Weights of a small transformer language model.
Size: width 160, 2 heads of 64, vocabulary 7817, 5.81M parameters.
Training: a variant of SOAP for these matrices, 84M tokens, 5148 steps.
Each number is 128 + 24 x the weight over its row's rms, rounded and kept within 0 to 255. Layers, rows and columns count from 0. Numbers have three digits each. The size before them is the row's rms in percent of the matrix's.

# layer 4 MLP up, 448x160, rms 0.181, rows 387-447, columns 120-159
122:119101104163155148143148111131144130160130128108117153145130103120115129095122120134098156106165121113147145133142087108
088:123142140141143108134103105092121085089124131142111125119165116135129128116087125135118124096084164115111137155146141103
095:118116095089108105108180086109127127106110119122148121106158177116125126124095163117119125144140125107132123141153134094
106:133141110172169121104108129139080169153102097103124147135126149047147114125111134099141150134158112116102139101160136141
095:145096125104139106147132158132143128116148103089092149153143121137115101129159141107139150119153142123111143177153109157
099:077162130144158174125093093145113148111163158126122161116122129142136106157125151134135091091138110162089161104123132171
100:118118126143150171159125111100090120160132143111120124119113124149146150156131112165136134142159065136125068100136164099
113:108071116090133113167124155148132126101117144126120063144156171145163113134124100121157106130109133163073127094107118157
098:143146137146089153173176124079145123125131151112133176116114127093092124087143102148095125152143110086130101121118058123
100:118131084145083136161142154132112136151089141099085141144182137130099136143150122120110156116127139112134109153115120093
106:116127108089106107154160148126120153132166135114094116136129130135116144097167127165127140163126138115130152165178135181
111:122157100107125155141139145080095099129098115146139112115158127131164125180100131153129143110138170127078170107051140122
108:151197119149123114124133134129146128105158125179145135094138132119085112082167147173110122128165171138106125127086142133
115:126139130109116138156155145134078139134134170108049150136165144124146149128163097098104128133145144124110168123123131104
112:178137135128140121168127129137138170157112111172132131157077166109092082119122118126139146140104144141110160136108153115
090:139135112115151136104116084134105155132112142102128092105168104107155122142127128152121130119141135105158097122174075127
108:101137103124102143153195100145147135134081184121134163131122100137125106098141154141111158113094096094109134154129080086
092:126145146124110150147140114099091096152140145144123148158129150132146116128108139138154107052121108112160127100122142156
091:143134183159143125149120150140150157160142133157096116147180105112119148137124140141127108139098126125103118118129122120
107:100157131149124135112162131126135140170153128126154160117129148143102129172110158133159114171164093142088119121159118111
109:121165116122095166116179081116137122140168143128117146099142157081114082161132117122150109090108139108175166113144122143
093:169068141114137094154160100162112092127173140096142095116120155145136105131103104169126080119128129144102101099108105124
107:096117145113146154134097144142118110128146104110144112120148122202097152168152143151105121116134095153119132134111146178
095:096158108121116129115139094131126105134124157144135192112156191141141122124157153132147134138123126190120138117129125139
107:141088158125112143122140127119147134144132112125109108105117158121135112089139144088150151117116133120110145095092160120
103:202115148099146113105135112101138139114116141146097129150145154161126150150140118153108146142124131099123136123137127150
098:094127143137126106099134052100094113122115112141144108107138132119121141164154143121161136120105122195108126076153147168
080:146113126156172134120137112101048089132139132143105109101164123143098136113098135099075143136094133162107116177101115068
104:123128135112170152106144085120142116134143120132142126130106128109110132132116103176135132136130156122171128117138114133
108:097105128112143107152113127135128140102158176092111145149150097121135121139116117119178119105136075109135135168153135122
091:138133118157089153140110104105149093122067142120144106094157125139156154127129105133145162122114109120141104128150141071
096:120126122116118121116143148144142148121128120137134131133135119169149139090147162115123152084176118126120163122168170142
091:109137112120142103131129095127134097131136108125157112144133146111067114140135170111092111136131127154145117119152105125
109:103079152148138110163119166093131063161115143137116167136132105122093096096154105119145148141106143124137140174123116159
105:112129125132186107132143160132131128113110123132109115116138114143077110115132136130126121144138101057149151177086122121
097:132134095126124154112136112097155167090161207139079145100148141151135133122113126156108121118150115075145158115153157141
092:114091165151137127071147119115149103102116149146099122129165102112142117089111119130149122139125185104117109113129131142
090:145170121152183103125144127099080134151103124147114128152118120129128126111107113133123204115142131087115136164163131157
097:130119158120144109127134114114139155128117133112073097139152106148133152125102137157105192114103104143145120082185114129
103:148160191140135148067134108140121107136128141137123149164143166131151141120120142159118151161116158139121124088135100132
100:128121193171172145113114129093137111166140067128160145158166092145122156119126120128103115170090133103167147099139129130
116:102145143137118150126121085122157105151100118113112101113099088119152101118145121124166126134087186129140147112110126129
097:195130145126149097142156107128126148152113108123104126111113074102138144110140140147133142162141148136148103109123117105
101:106129122137165130112070125136148152119130138145088099130160079126128112106104114159128100129159104128145095105115131170
087:152123128159086094158127145141128127073125140149106154155144131182118140171133124176129134123131136132119121087115187111
102:161101155084135111161131167157190097117123151097086128119086108111115086151130175111090143130113083100155107105128144123
101:162124103117157137123145090100124120131158139122114111149124084163099137155132115135150155121097161175074125108143114115
098:115161137126127160140136113109156105104112142084100135161147134117117146094142149139133129164081114099105101100119150080
110:128152078135158102132159122114121136130110135151118126129128147129123127137115162147135096110094137129135119081101138094
099:125101081137143145126142125166180130118147134161099127135103151117150090115127145123136123116160096149174139110107195158
089:136074085130144123153141183158149124094120196127078125130174158120170128143129110135152125119122133111105110114115108125
099:165124121116149156128082135124123097140093143145107116110094119121092118087139088114116174127143144148148111107103149139
096:083134153157116086120161115162121154145133143121102071138156127088114124139148143098130102137171106117117122085087118168
107:126126139139128113126093143115081169137131146119122134095115107138134151114133103095113140093109131146109145101103098159
092:166142122189164133074126118161118080137172102112140114116141177107133108140127089139109102148111139126113124125147163151
095:106140126119120151164121140127064151174104132111093141126114117120116098135102123139139094122160141132126129109092182108
097:111112134100121108115125121150164134090125170097111168119131108100146126145128129132121096099086130152115128115095153155
097:119135157096140124151116163108116106149137167115136124087114188114125118102124148136130121121103140067139140113133186098
097:123117116122107133128104099137142122114142141165108103113088113100079132141113145120160101131096141104160088140065150123
102:166098153121127110118124150141144141122174092088117109162112145152145135133095082145129174110092125167123123151133079148
097:104109126111123120131139121096093112086167094123119134085143134129101119096141111151159163098130072142108085136137162129